Weights of a small transformer language model: RMSNorm before each block.
Each number is 128 + 24 x the weight over its row's rms, rounded and kept within 0 to 255. Layers, rows and columns count from 0. The size above them is the row's rms in percent of the matrix's.

# layer 5 MLP up, 320x128, rms 0.195, rows 25-41, columns 64-127
size [107 103 110  94  96 111  97  98  90  98  97 109 105  94 104 109 100]
[[152 110 129 118 145 129 140 161 109 133 142 156 155 148 155 129 144 143 128 138  98 136 157 130 106  90  96 160 114  96 147 117 117 142 177  88 158 122 120 129  90  82 145  88 118 112 118  98 134 128 107  83 130 107 133 152 128 125 127 161 155 133 117 134]
 [156 149 132 128 127 165 130 147 131 141 144 139 149 109 108 137  75 107 118 127  85 173 170 122 154 131 149 130  90 162  81 150 114 176 164 131 118 130 183 144 148 116 125 104 137  79 114 131 147 118 140 119 130 176 121 111 113 138 156 122 144 132  98 141]
 [ 99 121 134 115  73 156 128 110 134 111 124 120 134 137 123  97 142  94 121 155  99 123  90 106 137  79  88 144 154 126 134 121  91  96 102  78 125  88 132 108 159 108 162 145  98 156  74 120  83 134 137 111 201  95 126 131 109  99 143 196 149 153  83 182]
 [156 128 144 170 152 132 132 126 122 117  83 133 120 136 119 175 136 173 125 136 115 143 133 151 139 168 151 124 121 105 136 152 148 111 136 119 138 140 148 128 159 115 144 146 129 156 192 103 123 109 117 132 167 120 125 111 182 122  96  96 138 122 174 180]
 [112 122 130 104 140 145 165 153  90 137 102 153 145 113 146  99 155 107 136 134 150 118 118 172 132 163 146 113 128 128 119 121 126 165 137 100 169 136 116 156 143 113 159 117 135  82 136 144 180 145 116 128 130 107 143 115  95 190 131 111 146 143 128  81]
 [125 110 120 148 157  94 119 151 120 155 114 123 111 135 117 135 177 109 124 140 140 137 115 150 146 146 126 117 152 159 104 112 156 131 135 134 152 136 168 161 120 164 105 131 132 147 167  89 153 170  76 153 123 140 105 169 143 155 114 130 129 119  68 105]
 [110 127 128  68 143 123 135 143 133  99  98  96 107 172 151  83 109 137 141 112 138 141 133  81 123 136 148 138 117 130 134 105 155  96 151 139 137 147 130 141 106 159 116 102 110 111 132 169  99 101 138 113 164 189 137 126 115 165 132 143 166 127 114 113]
 [127 114 151  85  89 143 120 125 108 126 156 137 149 140 169 156 113 148  31 108 120 128 140  87 124 130  94  93 108 110 155 133 105 130 122  95 120 144 123 127 108 151 114 162  75 139  66 173 129 162 103 118 113 155 112 143 160 126 132  96  98 106 142  73]
 [166 122  98 135 115 125  95 121 130 114 128 137 137 133 115 105 133 124  84 159 100 124  77  92 131 101 111 114 135 131 162 126 110 175 161 167 101 114 115 118 114 159  92 137 140 152 122 113  66 157 140  95 133 128 108 113  80 131 159 140 165 120 125  96]
 [126 113 151 117 124 151 144 164 179 145 114 150 132 162 131 141 115 133 131 131 131 135 127 115 113 133 110 132  93  79 125  78 110 139 132 154 123 141 143 125 126 135 195 130 133 154  99 151 115 181 137 136 119 136 110 119 144  85 167 128 130 106 126  91]
 [149 134 141  78 136 175  94 127 127 115 122 143 129 108 143 106 135  82 115 169 121 157 150 145 104 117 169 116 171 110  90  89 120 162 160 183 116 120 132 138 143  98 154 121 154 119 107 110 155 104 149 122 145  96 168 122 108 152 130 182 133 146 147 175]
 [166 108 161 128 152 126 115 108 147 113 150 138 141  67 150 113 103 120 137 155 121 130 170 120 125 141 137 134 144  86 159 180 158 152 132 151 134 132 111 149 114 140 129 112 121 106  88  83 145 160 100 137  79 156 119 151 180  88 132 112 132 173  90 111]
 [156 178 166 130 138 126 106 118  75 128 133 140 110 129 152 157 103 138 150 121 135 106 105 102 128 138 117 183 119 146 132 113 136 147 156 107 139 110 126 141 135 155  91  97 155 145 113 144 162 138  86 115 145 108 109 131  95 128 114 109 131 150 142  94]
 [123 127 109  86 126 168 111 118 128 121 154 132 117 123 157 163 105 142  83 105 119 155 109 136  99 135 158  79 119 142 134  82 141 128  97 160 107 147 162 120 164 102 163  99 180  93 165 150 112 142 144 164 141  91 151  96 131 126 108 138 133  94 126 159]
 [137 180 125 119  99 119 142 105 107  84 135 104 148 102 106 152 148 144 134 111 119 149 110 138 124 136 129 111 104 148 119 121 164 178 151 162 122 163 149 152 107 121 129 135 124 105 128  96 136 120 129 131 158 108 148 147 146 113 124 158 112 124  83 119]
 [136  99 140 107 174 108 134  80  83 129 159 130 167 152 138 157 144 111  81 169 127 141 148 142 134 132 152 112 134 117 128 142 117 129 140  90 127 136 103 129 156 138 132 151 173  81 113  98 140 127 130 149 169 109 136 125 118 125 103 141 119 200 131 166]
 [110 148 121  83 168 137 159 120 110  90  75 123 119 167 133 113 143 173  85 128  93 103  97 104 126 158 161 127 107 144  91 148 120 144 108 158 117 129 154 132  90 135 162 128 168 159 141 169 120 127 146 111 137 159 140  87  98 102 117 125  97  88 120 127]]
# layer 5 MLP down (transposed), 320x128, rms 0.16, rows 25-40, columns 64-127
size [100 103 115  95  93 110  96 103  91 103  94 104 103  94 104 107]
[[115 137 144 127 141 134 105 123 113 137 125 140 107 116  93 137 105 138 139  55 106 179  97 132 150 113 108 108 173 158 123 155  60 155 144 145 107 148 153 119 185 137 134 165 116 129 102 152 145 135 130 168  89 114  99 121 133 134 114 127 119 179 140 154]
 [ 44 116 163 184 154 113 130 129 110 116  90 174 109  79 111 136 147  90  98 115 123 148 139 148 122  79 111 148  89 126  74 123 100 131 126 126 110  74 104 125 158 138 143 155 127 151 108 136 123  63  95  91 118 119 151 131 108  99 147 117 144 151 104 138]
 [ 89 165 144 153 130 135 134 102 165 110 139 150 119 122 123 174 155 103 139 100  78 140 137 124 134 115 118 157 135 131 107 106 118 154  92 126 166  55 106 116 154  99 139 145 139 128 127 128  96 121 156 155 110 154 125 115 131 134 150 160  72 142 106 112]
 [ 86 157 129 133 134 137 145 149 110 107 112 158 162 151 104 124 127  94 134 137 170 133  83 134 105 115 152 168 177 146 127 109 132  90 116 134 139 164 150 109 136  88 143  99 116 129 121 154  94 131 157 110 173 135 135 101 162 147 128 127 130 131 117 116]
 [102 180 138 126 141 171 107 136  96 143 115 153 136 140 145 160 179 165  96 124 153 130 124  99 167 126 127 192 118 143 117 181 161 163  95  81 140 160  69 167 160  98 168 137 133  78 141 126 165 162 131 106 111 159 102  85 116 130  90 138 140 137 143 110]
 [130 170 123 122 116 141 146 146 120 139 120 110 142 115 119 135 135 108 158  93 166 106 158 120  95 128 118 116 136 130  73 142 142 107 144 115 181 102 157  97 134 157  93 162 128 115 104 122 143  96 125 148 121 117  99 116  97 127 145 153 147  89  80 139]
 [154 151 115 119 138 103 132 143 133 157 155 115  90 112 131 101 102 123 125 115 126 136 155 117  95 177 148 131 121 123 144 134 146 134 132  96 125 132 114 127 102 154 190  81 124 153 130 177  87 154 129 149 155 176 157 117 107  71  86 130 186 153  98 113]
 [134 152 178 110 116  96 134 130 180 145 113 155 133  98 139 133 120 156 161 134 152 145 111 153  76 121 115  87 153 127 124 128 113 108 155 115  98 138 140 123 134 124 167 109 125 144 155 104 140 154 119  91 143 111 112  92 128  97 115 113 117 175 175 137]
 [113  62 168 141 134 160 120  86 131 183 137 116 110 114 135 155 144 135 150 131 123 132 151 120  90 129 130 131 140 149 133 114 111 168 121  95  69 149 158 134 119 108 153 159 116 114 111 110 164 141 107 117 160 101 144 111 106 136 101 134  83 159 151 128]
 [145 128 138 144 125 114 125 115  83 152 120 142 142 146 124 128 136 163 139 137 131 145 134 122 145 119 141 154 141 162 133 177 109 146 127 136 120  71 118 145 101 145 113 125 132 123 180 104 121  41 112 142 147 118 165 100 154 146 108 110 106 122 117 126]
 [125 144 139 103 154 161 152 125 125 124 146 155 138 112 107 120 153 161 171 119 167 117  87  70  98  86 126 163 104 110 140 132 156 104 152 130  70 120 119 106 100 118  78 142 119 106 123 114 125 153 177 120 136 149 101 148 149 151 115 113 178 130 106 131]
 [175 151 134 134 128  95 142  99 111 113 192  89 122  96 165 181  85 145 124 146 109 104 146 126 118 156 128 129 128 130 176  99 109 109 111 156 141  73 101 167 140 141  84 131  97 140 124 135 137 103 131 146  76 156 138 124  94 149 113 113 145 156 120 155]
 [104 160  95 132 130 173 121 140 155  97 142 124 119 119  91 159 134 128 126 112 140 118 123 162 117 181 118 127 134 114 137 140  96 131 122 107 126 172 158 131 122 167 135 145 130 100 160 182 135 118 100 143 131 118 136 127 150 102 143 143 108 145 123  94]
 [109 132 121  76 176 157 173 147 145 178 135 136 127 130 149 118 170  98 173 110 121 150 131 107  92 104 121 102 147 137  88  92 128 134 132 164  93 107 107 146 140 103 135 110 134  82 100 119 125 150 147 114 135 157 150 164 152 129 112 136 124 140 139 121]
 [102 150 149 112 119 130 119 112 129 129 120 142 133 123 176 168 146 147 181 163 132 109 146 121 140 176 178 146  94 168 147 130 102 147 176 106  91 162 139 150  86 140 155 156 123 161 161 150 125 182 101 125 158 113 147 111 132 120  99 135 109 128 132 134]
 [136  77 124 119 118 145 107 130 181 102 108 127 143 150 146 128 163 157 131 155  92 131  95 118  95 124 102 147 119 128 141 177 144 125 146 108 115 132 118 125 164 115 127 123 118 132 140 113 119 134 111 156 139 112 142 144 118 146 162 124 141 160 152 145]]
# layer 5 MLP gate, 320x128, rms 0.221, rows 26-41, columns 64-127
size [104 118  95  97 111  89  93  93 106  86  96 100  89 102 108 116]
[[121  84 136 191 163 121 145 105  91  64 162 173  86 109  94 108  77  99 157 143 121 109 159 153 132 119 117 133 105 121 121 124 120 159 121 135 113 133 134 127  94 108 140 138 139 169 147 115 134  77 147 139 160 127 146 130 166 137 154 113 161 127 117 109]
 [125 111 147 131 126 121  61 119  83 112 158 107 145 168 150 148 130 139 131 117 146 126 140  89 113  99  63 116 134  68 128 118 117 149 118 127 123 105  83 111 113 111 115 108 167  88 160 113 112 119 142 137 150 108 122 143 131 136 142 131 140 128  95 164]
 [104 132 123 151 124 137  95 114  89 110 142 107 192 166 117 130 141 117 137 165 163 106  74 118 124 138 133 155 142 119 111 132 126 110  77 117 112 135 142 112 186  80 137  73 107 139 117 145 100 123 160 103 161 164 128 100 117 174 143 143 137 113 106 101]
 [144  99 105 200  85 130 117 125 140 113  97 128  95 181  95 155  71 128 181 108 127 150 103 115 114 146 100  72 133 134 115 100 124 102 153 150 110  91  97 156  97 160  83 125 135  91 140 142 139 114 180 151 135 161 150 148 140 128 118 132 143 147 107 128]
 [135 102 121 105 153 121 106 116  40 114  80 162 138 175 150 124 119 122  62 194 142 133 120 150 146 113 131 129 125 111 132 110 130 139 117 130 156 105  86 108 129  94 164 141 102 129 133 169 126 107 124 135 158 134 102 147  96 122 122 115 155 126 148 142]
 [169 120 117 149 103 154 160 144 130 127 113 108 102 122 141 135 122 133 155 108  95 118 150 108 139 160 130 118 103 110 155 108 114 166 134 139 119 110 103 121 115 120 162  86 187 207 119 136 139 132 159 120  99 126 160 150 135 143 126 126 120 121 122 135]
 [131 110 114 153 135 125 113 135  81  97 138 130 135 114 163 113 137 117 125 106 151 108 170 116 145 144 124 139 121 145 111 132 119 175 123 121 144 110 134 148 157 152 101 127 116  71  73  80 117 121 130 181  91 135 104 144 136 144 169 111 155 112  74 125]
 [ 92  98 103 126 112 149 125 123 136 158 138 140 184 123 114 124 111 107 126 131 146 108 112 148 156 137 100 174 107 146 126 129  89 146 103 132 107 142 138 178 128 108 139 112 119 124 139 182 120  99 139 156 172 166 133  88 106 115 114  69 133  81 143 115]
 [147 143 137 148 129 128 102 126  76 148 150 145 123 135 139 155 159 140 116 101 116 134 136 119 145 140 175 119 145 152 155 148 124 138 154 141 157 136 131 135 105 155 113 133 135 119 163 119 101  81 127 116 148 109 157 133 149 131 139 105 114 134 145 144]
 [ 90  91 132 126 132 138  86 153 125 134 122 124 166 101 132 133 141 134 129 107 170 122 131 113 103 131  83 121 121 134 137 126 159  94 148 105 143  87 111 116  96 158  73  87 138 140 175  90 176 142 147 104 150 132  93 175 106 183 134 103 123 124  94 116]
 [159 137 134 149 163 131 127 146 152  73 128 144 129 126 119 171 115 112 129 149 110 122  75 122 176 117 113 145 143 162 168 149  81 127 115 147 160 113 119 151 113 115  91 117 138 112 173 105 146  94 133 108  93 115 159 131 138 157 121 136 122 117 133 174]
 [137 121  78 127 136 127 132  98 106  98 104 136  71 158 151 141 121 112 109 156 144  96 118 125 136 133 107 175 116  94 147 119 114 127 141 156 153 137  98 155 153 180 101 136 126  73 181 111 123 103 103 168 106  99  94 172 152 114 130 115 123 181 129 116]
 [141 107 122 133 164 124 133 167 118  86 109 104 116  75 113  96 107 132 111 108 160  91 167 128 159 179 116 142 136 132 155 174 115 138 149  79 153 134  95 120 107 132 118 113  83 174  85 118 123 145 117 183 110 117 120 140 145  90 117 117 127  98 129  92]
 [131 103 153 168 138 143 143 123 120 121 125 122 109  87 184 128 137 134 141 129 105 157 139 125 128 144 167 139 116 121 146 185  94 117 159 154  99  99 112 131  98 131 153 128 137 102 122 127 144 126 132 133 161 118 166 125 102 152 134 146 114 137 127 150]
 [102  88  99 140 154 122 102 107 112 122 122 115 139  95 162 122 166 117 178 129  93 117 138 155 100 135 101 144  99 184 122 147 113 113 163 139 134 141  59 126 129 145 120 103 161 117 159 103 130 110 117 155 136 127 151 159 102 156  83 112 129 124 144 100]
 [120 145 134 126 141  91 129  90  86  90 106 160 122 145 133  95 154 108 144 149 153  89 142 103 111 160 133 108 107 135  98 112 137 152 100 113 149 133 137 132 173 127 182 165 106 108 149 145  90 137 101 163 101 119 120 150 155 142 152 114 154 145 122 109]]